config = dict(
    norm_place='pre',
    norm_eps=1e-05,
    positions='rope',
    tie_embeddings='early',
    extras=['local attention windows', 'gated attention', 'value embeddings', 'skips across layers', 'norms scaled by depth', 'capped logits'],
    init_std_up=0.0429,
    optimizer='muon_variant',
    beta1=0.93,
    weight_decay=0.012,
    decay_fraction=0.504,
    batch_tokens=[32768, 65536, 98304],
    seq_len=512,
)
Each number is 200 + 20 x the weight over its row's rms, rounded and kept within 0 to 999. Layers, rows and columns count from 0. The size before them is the row's rms in percent of the matrix's.

# layer 11 MLP gate, 512x192, rms 0.28, rows 31-67, columns 64-127
106,214,184,225,154,176,148,213,214,218,202,216,223,168,196,184,213,207,205,171,200,201,190,188,182,193,200,188,222,190,200,204,156,195,217,172,170,179,212,224,187,214,212,174,235,192,189,194,179,200,191,221,197,212,184,205,205,222,201,187,233,184,193,215,193
100,206,182,199,230,184,199,193,182,166,195,233,226,193,212,202,194,207,198,223,162,214,185,218,183,188,185,186,229,240,178,205,201,199,194,175,178,168,235,184,225,202,199,210,223,214,206,186,213,192,228,189,202,227,191,174,158,202,205,230,240,211,216,190,176
108,196,215,209,200,191,200,206,223,207,190,172,196,190,221,190,202,171,217,202,217,167,217,208,154,239,212,195,215,207,207,213,191,184,165,195,180,207,207,223,206,150,169,180,215,177,176,183,224,210,226,235,180,199,203,242,193,198,193,215,186,177,172,191,225
104,206,218,228,227,202,208,206,152,189,186,204,196,194,216,213,207,208,190,162,175,180,193,178,171,229,195,210,210,211,212,209,196,207,218,201,185,192,187,181,188,194,192,159,159,188,221,211,205,216,204,230,193,202,210,196,187,210,211,204,215,210,192,187,210
098,193,246,199,206,206,209,211,225,182,177,207,193,198,211,198,207,221,190,205,199,207,208,173,209,191,208,216,187,231,234,159,190,194,232,209,177,190,174,172,219,183,172,198,227,164,179,203,196,222,218,205,180,176,218,219,186,209,225,214,234,177,193,207,226
099,237,197,185,212,205,209,204,194,212,208,215,200,224,227,175,203,216,200,194,177,219,245,226,184,243,178,172,190,166,227,198,220,160,193,182,179,192,233,181,196,209,186,174,232,154,196,190,178,227,225,205,210,203,221,198,191,199,205,171,174,213,186,224,168
091,177,223,196,186,207,194,190,194,205,160,204,233,165,214,211,227,179,205,189,176,229,218,196,212,228,196,163,200,187,183,188,235,164,202,176,165,195,197,195,210,172,213,192,202,212,185,171,203,176,179,195,153,218,233,183,196,190,228,203,216,229,152,191,202
100,172,223,185,209,173,167,192,178,192,198,218,191,207,241,180,156,185,189,185,223,201,226,207,208,203,180,232,229,195,238,218,231,204,226,195,194,222,185,178,184,222,196,193,147,194,202,194,198,207,196,175,231,152,183,197,207,215,223,193,203,157,191,188,196
095,164,209,215,222,199,224,238,207,151,194,199,186,211,193,195,216,197,207,201,179,153,204,152,186,188,153,226,204,253,210,218,194,195,193,209,178,192,198,217,221,215,195,205,187,185,201,220,200,217,232,215,174,210,196,195,234,169,172,211,195,175,216,184,185
099,237,171,216,229,204,275,176,206,197,225,182,218,229,177,197,188,156,182,212,185,248,198,199,231,197,200,205,195,196,219,184,230,208,221,171,210,193,189,224,230,209,230,218,213,204,169,206,187,200,194,207,221,167,183,219,192,221,174,189,223,194,199,199,167
098,221,219,212,199,198,179,218,213,214,203,205,209,188,205,225,205,187,207,209,208,233,218,228,159,215,186,184,238,230,215,227,185,254,209,200,178,166,215,189,204,239,238,212,192,199,221,220,200,219,174,206,205,176,214,236,148,158,235,202,211,187,194,208,209
100,181,219,192,196,204,191,207,205,192,200,223,177,220,211,208,170,233,216,150,199,184,182,194,214,175,180,237,181,190,176,216,201,233,184,205,171,204,198,199,184,200,204,224,210,189,200,206,201,183,176,211,193,213,203,220,214,186,198,199,203,203,211,222,190
093,179,201,211,191,185,189,233,188,227,190,181,192,169,197,204,198,162,207,235,195,232,193,200,201,198,177,166,214,191,188,206,205,189,203,197,235,214,193,218,180,187,207,205,257,159,201,193,187,186,179,173,213,215,213,164,239,183,209,224,215,178,193,182,211
098,199,170,212,205,234,210,217,195,201,203,169,199,212,178,224,190,198,192,210,211,195,154,174,198,181,219,202,204,219,184,196,211,189,213,177,224,173,205,217,207,192,202,183,180,229,184,187,211,221,204,186,189,204,185,226,165,194,195,166,187,199,228,180,216
106,200,212,225,208,203,185,193,177,215,158,180,194,197,172,219,171,223,214,180,204,215,187,202,233,183,185,197,184,204,195,214,214,201,207,190,203,212,152,182,205,179,225,193,178,168,186,217,180,184,207,211,190,200,244,193,212,187,198,175,176,157,206,190,201
101,198,219,186,212,210,219,203,182,238,188,162,242,180,205,185,196,211,188,156,198,206,187,229,217,213,204,187,205,200,207,199,177,218,194,169,199,193,169,208,215,197,167,182,208,227,201,166,220,199,210,226,221,220,219,216,169,231,184,192,208,222,238,204,196
099,219,218,207,212,233,215,232,185,207,208,210,175,205,204,198,204,197,221,205,208,216,175,174,169,211,180,203,204,196,189,225,210,215,179,187,156,206,212,196,203,213,183,216,200,181,226,199,190,189,234,215,194,212,168,232,192,234,185,187,175,226,182,227,225
100,198,196,193,202,223,184,193,230,211,224,172,197,211,196,186,233,201,220,219,204,195,205,183,188,198,223,186,180,208,211,188,208,189,172,226,169,179,176,211,156,203,213,189,243,172,191,211,209,194,199,216,197,205,197,192,247,179,208,200,213,194,210,232,249
100,149,220,217,179,219,215,213,167,197,180,209,221,172,164,191,225,198,230,197,158,229,187,204,210,204,186,212,200,183,195,183,180,195,237,208,204,184,199,194,212,229,216,186,182,205,197,234,202,211,182,196,201,168,190,216,217,192,190,214,180,211,217,180,185
096,151,183,195,172,199,194,193,211,240,184,197,207,222,180,182,210,192,209,226,204,184,221,179,173,198,195,186,189,183,222,217,189,182,196,218,212,215,174,186,211,221,204,160,222,202,205,195,262,172,181,228,219,199,215,223,186,150,194,175,210,212,162,198,201
100,187,204,205,218,185,222,172,240,207,219,238,195,196,220,192,186,203,186,217,208,217,226,182,186,235,218,194,231,183,229,161,203,196,180,200,157,191,190,234,232,174,210,179,202,224,178,227,212,242,150,179,201,198,229,246,183,211,180,195,217,199,179,206,220
093,192,213,207,190,187,193,212,210,210,193,213,208,180,201,177,183,187,230,189,230,178,202,190,215,200,169,159,195,223,224,197,232,190,192,230,201,189,176,247,154,219,210,160,205,224,162,193,187,188,196,184,181,204,196,216,194,181,199,210,168,181,207,196,190
094,180,216,205,226,182,210,183,190,224,211,196,169,169,180,189,187,191,184,228,209,219,189,215,184,180,193,174,187,196,205,189,170,183,191,204,210,180,205,228,228,218,212,178,195,186,208,197,203,193,214,176,214,212,162,263,198,198,190,179,222,207,173,212,198
093,191,177,214,175,182,200,230,238,226,217,183,201,214,207,188,189,191,225,207,186,168,209,188,175,225,204,238,235,241,211,183,259,180,196,184,218,210,191,239,209,230,181,186,207,210,174,220,204,182,205,199,222,199,227,213,209,221,161,169,227,205,156,196,237
091,202,194,208,188,225,219,201,212,186,208,188,189,205,175,166,201,208,158,225,182,229,203,203,213,163,197,188,193,160,201,216,189,177,201,165,207,189,184,213,207,211,225,186,215,162,204,221,202,193,228,178,197,210,176,218,173,211,183,177,242,177,193,181,182
102,219,214,193,182,171,217,241,181,180,201,207,171,202,200,185,197,211,214,253,181,225,200,207,177,188,176,208,228,221,219,173,226,191,202,161,242,205,168,188,186,200,206,206,201,180,207,213,203,220,186,205,211,179,203,222,169,191,179,203,214,220,210,170,208
097,194,212,128,206,184,212,198,196,208,208,209,185,228,208,198,222,187,208,219,181,185,206,216,198,188,233,222,199,186,206,218,196,184,218,224,202,192,180,208,184,171,222,203,176,196,208,231,174,220,210,220,193,207,177,207,172,220,186,194,232,200,241,182,226
096,197,201,186,230,199,193,204,190,214,218,204,228,205,159,206,192,193,174,163,232,203,218,195,240,205,186,193,166,189,206,228,215,163,216,207,168,207,212,202,226,171,167,229,183,189,198,209,176,215,176,174,212,219,202,243,201,239,209,185,195,216,226,180,242
097,159,226,192,186,174,206,165,201,240,208,182,185,196,207,206,238,222,183,206,202,203,183,208,191,206,204,197,233,203,230,222,195,198,199,209,234,188,214,211,175,180,236,180,210,167,166,228,216,201,252,222,225,179,203,186,179,196,195,179,208,216,194,197,207
104,198,203,215,210,205,194,185,248,196,162,169,221,217,224,192,194,143,173,207,166,218,174,217,184,188,197,215,173,186,235,224,205,192,187,232,221,235,186,192,198,225,209,221,204,175,177,217,232,193,240,208,207,203,209,195,193,191,213,180,173,206,169,208,183
096,212,155,223,243,189,204,217,206,181,228,159,180,205,213,185,222,203,215,194,174,222,205,204,197,157,192,182,210,221,176,217,204,186,204,212,197,234,214,213,201,197,184,183,212,222,205,220,173,267,177,190,177,209,222,224,210,169,173,210,223,177,197,220,172
101,197,203,168,158,226,206,196,211,190,196,217,193,176,223,154,216,226,228,211,212,177,201,182,185,184,181,180,196,231,232,175,203,205,212,244,198,209,181,204,201,191,229,231,212,206,186,179,166,187,198,217,204,239,181,200,191,197,229,203,208,210,215,195,198
110,198,222,188,197,196,159,207,224,208,232,191,187,175,207,188,207,209,231,198,187,205,184,202,194,192,227,222,192,191,190,234,208,192,199,188,246,197,209,196,241,181,192,199,199,216,178,228,198,209,202,175,209,191,207,191,199,235,163,216,210,203,243,197,206
099,214,196,227,208,194,214,215,210,195,233,211,168,150,175,169,256,216,185,204,179,200,183,189,191,192,198,216,191,249,212,185,183,218,195,196,251,187,196,211,243,210,190,205,244,170,188,208,186,223,169,150,228,238,206,207,174,179,209,195,197,187,175,183,194
098,190,200,174,155,166,189,199,236,203,209,210,176,188,189,188,183,215,163,202,183,200,187,170,194,191,219,201,236,249,195,178,208,178,216,187,194,202,202,236,207,174,197,227,254,217,193,211,175,188,209,205,207,218,216,198,204,188,197,190,240,193,183,216,182
103,191,209,179,227,219,215,194,195,189,208,188,198,249,163,242,211,220,208,208,210,169,198,194,207,213,219,210,184,195,195,198,194,207,198,188,199,180,197,181,224,184,221,211,172,204,162,175,206,198,236,213,194,179,260,180,211,195,214,185,186,209,201,195,206
098,166,179,226,205,219,215,200,228,187,196,179,184,198,215,224,195,201,189,225,194,206,217,223,188,164,221,204,193,204,243,189,167,192,190,198,172,224,191,208,194,211,223,207,231,208,184,208,203,190,161,217,195,231,180,214,169,197,226,214,192,208,181,208,206
# layer 11 MLP up, 512x192, rms 0.293, rows 31-66, columns 64-127
102,189,200,168,176,196,190,203,179,163,179,190,201,215,172,172,196,204,204,189,205,240,199,225,208,203,219,214,163,201,209,208,210,204,213,180,203,171,185,198,203,181,190,226,197,210,173,194,232,185,207,183,206,194,224,173,198,207,203,176,195,203,191,213,173
094,177,183,163,183,191,218,186,188,244,220,158,194,211,200,194,197,193,241,167,239,210,195,207,211,210,234,238,222,220,200,180,212,225,167,163,223,222,179,215,182,169,190,196,173,196,207,195,185,194,183,192,198,156,172,197,202,189,236,220,188,180,198,173,206
102,196,224,198,181,213,221,202,198,199,219,213,164,163,213,195,151,230,191,186,182,209,217,200,219,225,206,217,180,195,217,180,167,174,193,245,199,159,208,211,203,215,231,166,184,198,208,186,207,192,146,183,187,210,202,193,214,205,202,178,204,219,197,204,239
103,213,200,189,197,204,200,181,168,196,191,198,194,201,226,243,196,228,198,222,197,187,196,179,179,210,177,177,185,196,216,179,197,216,198,216,190,202,190,181,210,199,207,207,244,200,237,196,218,211,189,211,186,195,219,231,207,182,196,196,184,157,180,170,198
096,212,218,223,234,190,193,226,196,231,163,212,188,152,224,163,245,203,182,185,210,176,213,178,228,191,237,202,213,193,248,193,201,208,191,198,161,200,215,187,191,196,193,184,188,159,204,203,188,196,204,190,160,205,185,186,174,210,189,194,200,183,177,195,227
102,207,194,226,166,188,201,222,194,212,193,219,185,215,231,209,189,229,216,178,207,214,200,173,199,194,182,182,229,235,197,190,181,199,194,230,182,184,177,176,184,200,192,187,206,207,178,163,219,204,196,208,157,215,194,198,226,191,185,225,186,236,207,179,201
091,200,203,193,213,194,216,188,144,215,198,230,213,190,213,146,212,210,186,167,237,177,185,207,211,164,207,229,192,211,199,188,170,203,170,184,175,213,177,214,170,235,222,176,201,226,212,225,189,196,199,221,219,196,213,203,244,206,174,201,215,202,185,193,177
100,210,218,206,236,241,205,220,182,202,213,205,218,190,203,234,166,180,151,206,198,233,247,192,194,202,214,213,211,207,178,175,213,234,168,233,226,216,171,187,184,224,167,224,173,188,190,201,216,187,204,196,224,179,204,190,210,171,226,187,184,192,234,168,198
101,192,241,206,154,193,186,211,244,241,175,229,193,197,252,184,215,151,200,220,206,195,196,175,226,177,208,224,191,211,204,193,191,211,210,210,169,189,186,218,186,181,195,187,199,213,194,183,173,186,207,179,208,186,203,222,193,170,220,225,206,187,214,187,171
097,202,186,209,213,205,218,212,252,224,187,218,190,171,196,178,223,170,192,218,170,209,169,212,225,196,208,208,213,188,158,190,202,142,199,212,179,215,195,199,210,166,182,217,206,198,164,170,228,189,191,192,216,220,194,209,184,207,182,219,221,224,192,221,218
099,214,231,193,200,200,220,224,172,208,175,237,181,179,226,209,171,238,184,220,216,206,221,173,170,229,199,170,208,224,183,196,169,229,181,228,206,195,234,208,175,199,201,191,177,186,225,202,188,199,233,206,178,230,211,230,193,231,224,207,234,214,190,215,216
098,206,258,221,225,236,190,179,169,180,161,231,194,185,201,203,226,175,235,204,192,208,184,214,211,178,214,197,200,176,222,185,209,188,165,190,228,196,196,223,172,165,180,219,197,208,209,178,213,205,183,204,207,166,209,184,224,166,199,207,219,204,180,199,224
101,204,213,193,202,191,186,193,186,197,202,189,151,161,186,178,199,244,176,197,176,178,225,199,204,198,231,185,206,224,173,188,197,196,195,190,224,212,206,212,194,185,190,221,189,220,190,193,221,202,182,198,223,167,238,180,206,175,180,204,198,185,183,202,168
098,210,219,205,209,176,234,212,210,163,231,193,189,210,231,198,229,162,219,182,171,213,230,193,207,218,150,208,185,190,210,208,183,190,208,219,216,230,223,201,176,194,179,181,182,191,187,198,176,197,200,228,190,206,191,196,220,215,206,203,198,208,182,215,211
107,202,200,184,212,174,218,200,207,193,242,198,218,188,236,189,223,176,203,187,198,174,226,175,192,202,221,182,225,178,221,195,198,211,196,177,211,204,229,206,181,219,185,221,244,202,183,163,185,206,199,201,180,191,178,196,193,203,225,206,218,247,203,198,171
099,215,193,235,231,201,234,201,213,172,211,220,205,193,185,178,191,197,192,222,203,208,189,186,209,193,191,204,182,213,204,256,206,180,185,221,204,213,209,198,212,212,182,183,148,208,177,223,197,210,228,182,205,205,210,183,214,204,197,213,214,200,214,190,210
104,201,186,210,195,224,226,178,190,200,202,185,208,194,158,193,206,173,174,179,237,171,186,176,199,192,218,174,154,188,186,182,193,194,195,212,206,221,222,242,195,193,174,202,188,222,191,155,173,217,186,219,218,223,199,205,194,197,200,191,204,181,187,163,195
106,201,249,199,185,148,185,213,192,178,232,218,205,176,187,182,226,165,203,179,207,200,159,204,207,210,191,204,214,208,201,204,211,196,172,204,201,197,179,183,177,192,190,172,184,219,196,234,211,177,174,213,211,186,170,201,232,150,197,209,189,215,218,198,213
105,212,179,176,211,191,239,180,174,182,221,211,190,187,229,196,216,194,204,187,181,183,229,183,191,188,189,174,172,184,211,179,169,184,200,209,212,167,181,221,210,221,186,239,157,211,234,203,194,198,215,193,173,200,228,212,235,221,211,190,220,181,179,218,174
088,212,178,201,207,216,203,217,218,185,173,170,163,189,211,207,163,203,162,182,206,172,201,223,197,202,174,213,215,200,202,173,217,210,180,202,172,176,195,177,192,212,186,211,192,193,199,207,212,192,179,204,219,212,207,163,199,208,176,186,219,206,195,186,226
105,221,219,230,152,201,218,195,235,232,215,212,167,196,222,180,183,215,178,192,224,213,208,198,221,207,206,193,220,171,198,166,188,200,175,172,187,208,183,220,210,195,203,215,177,217,166,197,195,203,167,186,200,185,193,199,177,193,182,194,197,195,209,216,202
092,222,210,199,208,187,186,195,210,168,219,197,245,177,188,198,212,209,198,212,191,197,209,176,200,234,154,229,239,214,217,202,227,177,242,206,195,198,233,217,184,242,183,203,208,216,194,183,192,188,214,210,194,208,196,185,201,210,176,191,224,178,178,188,200
100,231,209,201,242,207,216,173,182,192,179,190,187,201,253,186,211,192,193,227,220,187,189,213,190,203,197,189,200,197,222,177,218,193,204,228,213,185,159,238,241,201,185,201,195,224,211,196,196,222,181,210,170,207,214,191,204,247,205,211,197,189,198,216,218
094,202,197,208,195,165,216,185,244,211,191,186,171,222,197,185,148,207,227,219,192,193,251,182,238,218,177,203,173,230,212,217,204,208,210,215,163,207,198,212,211,196,201,208,210,197,180,225,218,196,211,222,182,186,193,209,152,212,201,207,207,194,167,199,214
088,178,150,221,198,195,213,239,220,228,222,192,226,150,161,156,217,200,218,224,188,193,221,220,205,189,187,185,213,182,200,192,199,204,198,192,176,226,193,185,160,231,187,208,191,219,183,187,216,178,148,211,205,164,234,189,211,209,196,212,212,225,169,176,157
100,228,220,206,176,198,200,197,191,204,216,136,204,225,222,227,204,178,204,190,205,205,184,175,174,208,246,193,184,195,202,219,182,199,141,205,180,214,199,184,217,207,167,192,174,207,185,188,203,193,192,231,242,202,187,219,206,210,153,190,166,184,193,213,202
098,230,258,220,200,198,157,189,194,239,206,195,170,228,186,201,188,206,190,199,202,213,204,215,207,156,238,200,196,205,237,201,192,204,213,196,208,181,249,232,194,177,224,215,188,217,216,213,206,175,181,194,202,198,199,208,185,206,178,198,199,179,244,183,216
097,206,198,184,224,193,194,201,177,179,220,195,174,198,197,200,185,218,190,201,187,186,214,192,202,196,193,207,162,214,188,205,201,169,193,193,154,204,189,185,186,186,202,183,198,205,198,234,196,208,201,185,204,199,142,199,165,218,194,198,218,138,209,193,209
095,160,165,183,198,190,202,209,162,205,181,223,209,204,189,200,198,192,218,179,189,169,201,177,216,202,198,139,213,239,190,194,185,203,206,174,192,187,185,180,203,201,189,219,188,192,195,211,219,186,183,199,196,182,175,203,169,231,212,183,203,203,199,223,212
102,208,214,170,217,206,208,206,204,201,192,174,210,211,178,181,188,160,222,200,204,213,216,194,210,224,200,246,185,220,168,178,140,191,204,217,189,221,189,209,225,183,210,170,190,176,160,160,177,193,207,212,173,194,167,231,195,223,189,185,192,198,193,161,168
097,228,188,157,197,219,197,180,226,206,183,197,210,201,213,178,167,181,186,185,217,207,184,212,203,197,198,206,192,224,175,241,234,194,170,200,201,225,155,187,202,175,172,208,195,191,173,181,246,192,213,204,169,183,212,201,223,180,207,180,185,170,193,192,232
100,223,187,223,216,187,150,202,206,153,215,211,207,219,218,229,154,202,184,175,195,241,205,157,206,220,182,197,222,202,197,208,204,221,199,184,188,211,219,210,190,218,192,193,219,232,185,224,205,194,204,205,237,172,220,197,188,196,224,191,193,209,201,207,204
095,195,207,191,185,217,196,224,203,184,231,187,179,208,209,204,153,194,237,168,169,200,219,186,200,238,196,186,174,203,209,260,237,165,179,186,206,199,223,201,151,219,207,230,218,192,184,183,237,189,187,185,223,216,229,197,188,170,204,205,195,228,197,198,216
095,183,177,191,194,220,222,210,173,174,176,211,196,216,199,211,229,208,227,174,210,188,213,220,151,223,204,182,185,203,196,189,218,187,235,179,170,182,243,190,184,212,159,216,214,234,233,185,211,156,180,222,196,163,192,191,188,197,177,221,160,216,189,194,212
099,220,191,224,198,220,193,210,201,191,223,210,206,208,163,180,193,201,207,207,193,185,192,191,195,196,209,217,207,211,214,168,192,206,213,224,251,199,167,208,223,181,157,190,199,218,163,187,182,207,198,190,209,235,215,210,169,223,215,205,197,205,197,230,187
094,226,222,188,232,191,228,206,197,188,230,185,191,201,163,177,205,233,200,246,187,216,173,234,217,223,210,191,200,238,176,183,204,197,215,184,218,189,183,220,214,193,218,219,202,212,222,163,229,210,196,193,169,146,153,207,206,172,227,180,214,189,221,159,207
# layer 11 MLP down (transposed), 512x192, rms 0.168, rows 31-66, columns 64-127
103,212,226,193,198,247,197,198,204,173,194,227,193,201,188,201,196,174,167,177,243,210,239,198,169,192,206,175,184,195,210,196,226,196,216,199,222,175,175,204,215,187,188,194,209,191,213,203,199,179,222,206,207,244,203,177,187,198,169,213,203,192,212,197,177
098,170,222,176,177,213,221,223,219,231,219,169,226,238,210,194,214,188,218,228,197,169,171,153,200,207,192,178,201,199,199,212,208,172,187,200,203,183,181,210,234,205,173,212,206,178,198,193,187,211,201,196,206,185,170,168,196,178,225,164,216,245,186,210,243
104,232,212,186,195,210,215,209,208,218,192,214,172,217,201,207,196,225,232,212,219,176,206,212,231,178,187,185,219,184,206,206,183,178,198,206,199,198,178,201,216,237,220,239,171,185,223,227,194,184,200,206,201,195,210,228,183,175,211,200,205,199,148,179,210
103,187,240,188,189,198,214,198,185,193,191,203,247,206,205,202,163,227,252,208,210,207,238,210,186,209,202,200,186,220,246,183,210,217,214,170,227,220,193,177,192,209,210,166,189,194,245,203,185,205,197,209,223,202,208,191,208,210,215,179,180,170,252,190,187
094,202,209,196,187,171,222,191,215,195,228,195,226,219,193,187,196,199,185,190,196,176,202,203,213,196,221,173,218,175,194,190,206,210,177,212,195,214,213,178,197,229,214,214,215,193,240,218,249,195,192,186,187,182,183,207,178,204,206,231,176,251,196,206,168
102,199,228,178,188,221,181,179,201,198,236,211,203,234,216,215,203,185,202,213,190,185,184,212,166,186,258,223,200,212,177,210,238,207,200,193,226,225,168,190,188,178,242,169,162,221,192,218,217,173,187,187,198,187,170,186,200,204,187,193,189,160,208,201,203
091,233,220,218,252,219,179,189,222,216,184,199,155,227,176,249,231,201,205,208,227,186,197,180,242,200,206,191,210,204,169,201,221,203,206,198,214,211,238,221,183,174,181,187,164,206,194,204,222,218,216,185,179,197,182,231,232,216,203,171,211,206,218,231,163
096,211,183,206,256,204,195,231,193,177,233,182,232,188,193,197,195,188,204,196,248,186,211,214,218,183,206,181,202,183,218,198,197,237,229,216,229,206,177,218,197,193,216,199,218,181,210,191,206,203,210,186,198,216,236,189,206,196,228,219,193,223,234,220,173
103,226,199,196,169,178,221,184,200,189,199,196,233,184,175,159,207,194,180,235,189,216,195,190,204,203,192,218,187,187,208,208,179,194,209,225,218,227,189,183,218,219,163,220,183,213,221,187,213,221,170,182,190,179,227,173,190,152,208,240,192,180,175,209,183
098,230,183,173,152,179,186,174,226,190,203,206,209,251,188,208,216,243,252,200,176,192,191,176,191,226,194,202,232,189,179,165,181,228,195,186,233,227,183,197,210,158,244,186,181,181,208,227,228,196,193,171,189,220,185,216,219,188,201,195,196,186,209,191,216
100,213,203,177,213,189,162,202,196,198,215,209,225,200,215,209,162,205,201,191,201,191,222,193,210,190,177,225,202,189,193,195,220,216,182,186,220,205,213,188,225,195,178,206,187,220,178,223,206,207,209,172,184,227,214,204,220,199,193,167,251,188,206,195,192
095,252,200,212,234,168,197,188,209,209,239,212,205,221,152,202,181,175,174,231,183,202,190,211,182,196,231,199,170,209,188,160,218,218,230,228,200,170,213,221,199,211,203,237,211,203,196,216,200,174,205,183,196,211,180,149,209,197,204,194,228,171,236,209,166
098,181,207,212,203,185,164,195,209,248,197,232,187,211,206,172,182,222,201,203,198,189,223,218,189,209,197,216,160,211,196,199,197,184,178,238,188,223,207,189,215,215,205,221,192,211,213,198,205,196,199,215,218,182,198,202,229,178,198,210,231,187,183,198,179
096,232,250,182,203,226,165,207,209,238,187,199,181,229,199,207,197,235,205,201,162,204,228,226,186,220,178,199,215,216,231,207,159,206,252,185,199,186,160,212,213,199,181,183,184,195,200,222,196,200,180,169,243,202,230,204,210,201,205,218,218,219,224,211,196
100,190,188,212,168,204,160,223,193,208,192,220,218,182,208,193,211,187,187,221,185,199,185,228,177,194,165,225,173,220,198,202,212,166,229,202,207,234,176,202,209,188,205,171,186,227,204,196,197,197,175,221,209,195,187,168,219,217,166,176,210,223,186,189,185
100,176,172,184,202,223,207,197,193,223,207,174,202,199,207,169,198,182,182,221,220,226,228,215,193,204,154,242,209,182,196,194,191,218,188,197,178,183,214,224,207,227,194,215,189,157,190,167,198,200,169,243,190,203,205,209,186,235,176,232,187,207,193,212,202
105,177,204,210,176,185,218,227,180,204,179,186,221,183,228,187,189,204,210,211,188,179,203,189,179,182,210,168,195,179,205,215,218,233,225,209,206,187,214,195,193,223,236,193,253,214,162,196,172,179,216,215,199,174,207,202,232,197,182,206,212,195,235,176,172
102,186,163,186,239,206,194,175,183,186,205,215,212,197,229,175,216,187,191,205,228,193,226,199,201,177,207,200,161,190,217,168,200,196,177,192,186,192,225,181,236,243,194,196,222,182,205,188,187,174,219,240,222,197,198,206,225,207,223,217,207,194,186,189,180
103,181,189,226,200,191,164,187,234,192,182,189,200,210,157,218,163,200,201,177,190,200,195,230,168,173,216,188,222,182,190,229,188,226,156,211,217,203,180,196,214,170,166,208,188,172,208,208,192,193,201,182,191,196,176,184,203,221,208,212,219,194,192,192,247
089,190,222,185,186,168,197,213,212,215,164,186,209,183,198,209,188,188,211,224,247,195,220,157,194,197,199,206,205,194,198,171,222,195,168,203,204,194,195,209,204,235,208,218,210,189,164,213,185,183,209,193,205,190,214,195,176,209,194,207,205,185,194,210,177
103,178,216,239,233,204,205,222,220,218,195,233,205,202,218,218,186,202,154,190,191,190,212,197,176,193,182,166,181,152,186,158,182,213,160,196,186,191,164,214,243,208,221,212,199,208,190,173,167,211,193,192,194,192,187,198,216,235,222,218,191,217,188,225,202
095,183,207,220,231,207,192,160,173,197,193,169,233,211,201,189,190,235,208,199,202,203,187,200,214,183,178,232,177,192,177,208,198,207,190,163,233,212,215,207,195,186,230,212,191,190,258,186,183,196,182,216,217,210,247,203,203,211,193,194,199,206,216,227,202
097,183,214,222,240,186,220,153,184,188,196,201,216,188,187,179,147,177,180,230,191,208,199,232,214,209,182,211,215,182,208,232,222,196,215,213,157,200,224,170,213,195,220,232,196,194,186,223,179,200,203,204,212,208,259,209,178,221,208,172,191,194,202,185,183
094,173,159,210,236,191,189,199,170,255,229,176,195,199,181,220,220,205,203,183,193,210,217,182,181,191,183,209,167,194,202,184,235,218,199,183,189,191,207,246,209,216,188,165,209,213,198,199,139,204,179,207,205,237,196,172,192,168,223,201,187,206,214,178,208
095,225,180,181,201,187,219,195,212,179,147,190,190,183,218,194,230,216,183,180,215,154,201,171,194,222,190,192,231,173,189,184,200,157,166,231,190,137,205,198,229,204,189,202,199,202,228,187,216,229,230,212,194,218,188,188,206,219,155,216,181,180,218,190,172
105,197,235,202,212,221,224,194,188,224,177,181,204,199,214,177,179,204,246,154,187,178,204,192,192,175,208,198,189,179,228,217,196,190,213,199,202,224,218,200,192,201,186,193,177,192,164,198,206,212,206,212,177,192,203,202,221,200,206,190,222,269,220,229,190
094,240,215,223,178,193,187,185,203,228,230,214,202,187,197,177,191,173,166,189,196,204,181,238,199,216,221,214,240,195,199,190,214,193,207,180,213,208,181,208,204,182,207,228,202,181,183,188,231,214,172,195,211,204,215,186,214,208,230,199,237,215,206,210,197
098,211,201,204,232,206,196,195,188,161,209,212,179,191,197,227,224,201,202,234,213,194,242,236,225,160,176,209,199,203,199,205,198,192,179,214,179,214,217,199,229,215,207,235,194,193,205,183,231,175,235,183,211,204,223,206,219,211,194,197,170,247,209,224,248
095,187,174,189,155,240,190,224,145,198,218,204,221,168,262,207,229,213,195,191,240,194,188,237,216,178,154,169,197,196,190,195,171,185,220,201,183,215,202,178,204,180,210,190,191,215,182,204,200,229,175,201,198,224,217,168,178,218,215,190,225,218,157,217,203
101,227,209,226,233,210,202,193,182,219,233,208,197,209,219,203,240,160,189,228,211,202,190,187,186,212,204,225,214,196,217,247,214,208,179,196,171,192,231,207,223,241,213,213,166,190,211,178,185,170,167,205,196,201,201,191,197,215,179,194,186,194,204,183,219
098,242,234,208,176,215,194,204,233,203,197,219,179,196,252,206,191,207,209,196,188,174,209,191,198,196,205,208,216,179,190,200,183,197,199,178,205,205,185,214,170,202,195,207,230,209,200,200,182,179,154,179,189,189,168,210,171,180,174,209,196,201,202,221,209
098,224,187,182,200,207,181,190,191,215,226,175,190,199,179,211,223,208,191,175,196,203,209,203,197,200,213,233,227,204,217,214,178,189,210,181,201,207,187,175,225,200,204,217,197,191,189,190,205,197,186,201,168,203,182,218,217,208,226,154,158,197,198,198,201
101,253,193,203,185,202,204,224,179,182,195,207,199,190,220,226,204,206,205,195,165,224,209,194,238,202,181,198,229,194,212,191,198,220,189,215,161,183,197,189,209,196,211,200,189,178,193,201,203,228,181,212,178,191,187,201,208,231,215,188,207,164,174,193,202
098,220,183,216,200,206,169,185,226,196,183,211,204,213,174,197,206,204,215,217,180,170,219,246,188,200,147,194,220,189,180,216,220,185,181,215,167,190,195,194,176,199,196,199,224,178,175,204,225,193,197,224,206,173,211,209,183,193,216,210,220,184,196,177,167
098,218,228,200,228,171,216,213,186,226,229,194,177,239,168,211,174,177,192,221,188,214,216,230,176,204,215,197,225,180,204,218,219,230,196,170,247,190,182,214,183,195,156,219,200,187,203,189,185,201,261,168,191,183,209,169,201,182,212,201,199,204,189,190,188
101,203,184,222,208,203,159,216,191,190,204,236,203,173,216,246,222,174,196,210,189,203,170,212,187,221,186,228,192,176,194,199,209,172,216,146,223,210,195,218,205,183,222,186,191,190,203,214,158,214,219,223,222,172,241,197,229,228,215,216,191,127,214,191,211